Part of a small language model's weights.
Size: 12 layers, width 320, 5 heads of 64, MLP 640 GELU, vocabulary 2966, 10.9M parameters.
Architecture: LayerNorm before each block, learned positions, no biases in attention or MLP, tied embeddings, attention and MLP in parallel.
Training: 516M tokens, 4027 steps.
Each number is 128 + 24 x the weight over its row's rms, rounded and kept within 0 to 255. Layers, rows and columns count from 0. The size above them is the row's rms in percent of the matrix's.

# layer 6 attention value, 320x320, rms 0.0341, rows 36-46, columns 0-63
size [ 93  95  92  95  95 101  99  90  96  91  98]
[[135  73 150 172 136  88 134 154 135 121 113  90  96  95 141 132  99 207 136 138 113 113 124 122 159 121  92  94 176 124 164  94 110 124 113 130 103 155 159 136 117 145 145 148  88 128  92 106 142 143 123 127  95 177  97 136 153 118 136  98 122 158 168 147]
 [116  69 128 101  96 116 106 161 176 165 105 158 133 152 128 136 164 149 129 111 115 109 108 141 109 165 105  72 130  96 122 138 134 127 127 135 130 158 125 149  74 140  96 107 132 193 101 149 134 134 139 106 110 112 150 161 148 128 122 146 141 120 165 191]
 [136  99 138 106 142 140 116 124 158 101 145 130 160 161 132 160 122 123  82 158 154 113  88 179 160 137 143 127 189 119 124 134 136 133 120 131 102 132 137 110 142 132 121 118 127 130 130  95 159 163 117 156 157 154  93  91 150 110 122 139 140 155 177  96]
 [105  65 131 154 128 138 111 134 134 195 133 132 102 189 134 107 152  68 127  99 122 133 165 152 137 147  91 108 108 120 143 125 110 132 127 147 144  87 147 141 162 125 121 109 121 133 119 161 137  62 140 150 135 130 144 110 128 174 128 132 144 174 115 132]
 [ 91 122 139 125 140 139 148 159 143 152 114 133  77 138 117 106 135  73 100 159 162 154 119 169 158 160 138 126 137 124 112 136 119 109 152 101 145 130 141 171 124 145 113 175 141 164 148 170 157 107 137 113 159 116 161 143 163 146 141 145 146 148 177 168]
 [ 60 127  99 148 187 101 138  98 103 147 120 154 136 157  95 138 109 113 161  98 110 138 144 128  94 159  98 117 168 164 175 119 136 174 112 103 127  97 166 115 161 112 153 145 105  86 116 121 121 154 155 138 147 121 156 153 137 143 148  98 147 167 107 102]
 [119 142 102 126  95 116 140 138 137 148 118 154 134 117 110 120  96 114 145 115 133 109  81 100 148 160 106 115 147 148 133  99 114 155 130  99 164 153 100 127 122 154 131 114 102  88 119 103 110 182 147 131 128  94 197 112 140 130 132 146 106 123 133 107]
 [130 135 138 133 130 105 114 146 102 134 130 137 156 143 162 158 154 124 141 150 169 138 147 132 127 137 149  94 136 113 162 126 151 120 133 140 101 140 153 119 113 123 148 117 108 116 137 129 174 131 106 122 111 117 121 140 113 163 112 117 122  87 120  88]
 [163 164 141 145 160 125 157 127 114 164 115  86 123 121 144 134 132 110 138 165  75 172 133 105  89 177 135 167 130 134  65 130 135 147 163 123 107 134 150 103 113 118 172 133 120 127 114 132 133  91 108 127 130 132 123  89 139 105 135 138 122 145  84 100]
 [ 88 144 161 119 127 132 133 132 116 115 124 111 126 132 143  93 108 155 107 143 124  97 116 118 110 135 127 103 116 124  80 149 125 137 117 193 132  83  77 166  83 115 158 115 124 114 171 128 118 140 129 108  63 138  85 122 124  98 163 137 131 129 111  98]
 [164 126 125 140 142  90 152 136 162 145 154 152 114 136 139 113 117 109 105  97 126 122 141 157 163 114 133 147 143 107 135 156 124 122 119 112 124 127 162 102 119 168 185 108 170 148 106 166 108 168 138  68 110 110 152 112 129 117 103 119 113 153 128 112]]
# layer 6 attention output (transposed), 320x320, rms 0.0393, rows 36-45, columns 0-63
size [ 91  93  91  98  97  98 103  92  92  95]
[[112 162 143  67 164 100 106  91  83 119 134 129 158 142 156 130 139  79 138 177 106 184 122 137 105 132 166 116  99 118 133 126 191 147 110 145 132 100  79 117 105 111 158 127  86 138 134 145 170  94 105  99 143 152 112  81 127 166 146 162 100 114 118 114]
 [147 158 111 126 134 125 123  98 125 143 156 146 129 121 125  99  91 105 138 131 132 123 107  96 101 162 122 119  98 164 111 111 117 153 138 130  95 125 123 123 163 113 136 156 119 121  95 129 101 120  88 142 159 112 157  97 124 162 149 173 115 140  89  57]
 [ 77 126  81 162 141 125 110  80 116 137 149 137  96 115 137 146  94 130 173 119 122 139 146 121 155 131 108 136  89 112 110 157 123 127 128 112 115 101 131 112  93 148 113 150 141 111 124 131 102 153 114 145 124 142 172 115  90 113 126  97 144 120  89 134]
 [134 132 129 136 126  92 132 151 111 112 139 159 112  74 134 115 101 173 124 130 151 118 124  77 163 164 127 148 159 104 114 144 129 136 138 121 154 110 138  86 120 141 118 171 100 138 123 101 102 168 131 108  99 129 134 137  99  83 177 131 109 103  99  97]
 [136 134 108 126 162 141 110 112 166 131 127 123 130  91 118 101  69 142 122  98 132 134 145 112 118 101 127 158 120 141 133 137 113 151 122 110 123 131 140  83 114 100 114 102 123  99 126 160 111 121 131 128 139 104 111 114  60 113 155 136 114 101 117 117]
 [128 105 100 127  98 112  99 161 130 170 152 106 137 140 157 126 129 142 115 186 149 110 121 122 115 121 144 121  97 105  89 140 118 124 143 136 158 133 111 144  82 148  99 144 142 144 109 135 128  98 110 105 124 142 134 108 150 114 158 126 120  68 115 140]
 [118  98  72 154 184 102 107 145 102 115 132  99 116 183 127 136 141 148 180 146 139 135 149 107 126 123 126 122 107 102 118  98 145 130 156 164 104 160 146 123 137 143 128 109 139 163 120 104 110 118 117 121 143 154  86 131 106 160 108 121 152  93 122  96]
 [151 137  59 129 131 119  92 130 146 142 119 119 119 101 116  93 117 124 156 116 143  87 114 138 155 114 123 143 157 133 118  82 118 158 128 137 141 139 104 159 136 120 153 151 131 127 126  99 105 128 128 130 126 113 114  85 169 109 121 164 116 143 144 156]
 [150 134 100 143 135 143 148 144 100  87 130 190 161 117 127 166 113 114 155 156 116 123 133 111 187 127 133 139 136 109 158 101 115 114 121 122 186  89 179 112 113 137 134  90 109 136 112 139 123 149 112 116 110 159 122 175 120 126  68 149 161 127 171 144]
 [156 129 149  94 145 147 134 143 134 117 135 129 170  96 133 115 167 141 191 143  96 114 118 112 127 145 118 130 166 136 123 142  94 107 139  95 117  97 136 131 153 130 147 172 122 141 135  83 113 128 137 109 156 124 133  98 118 154  97 155 140  84 120 146]]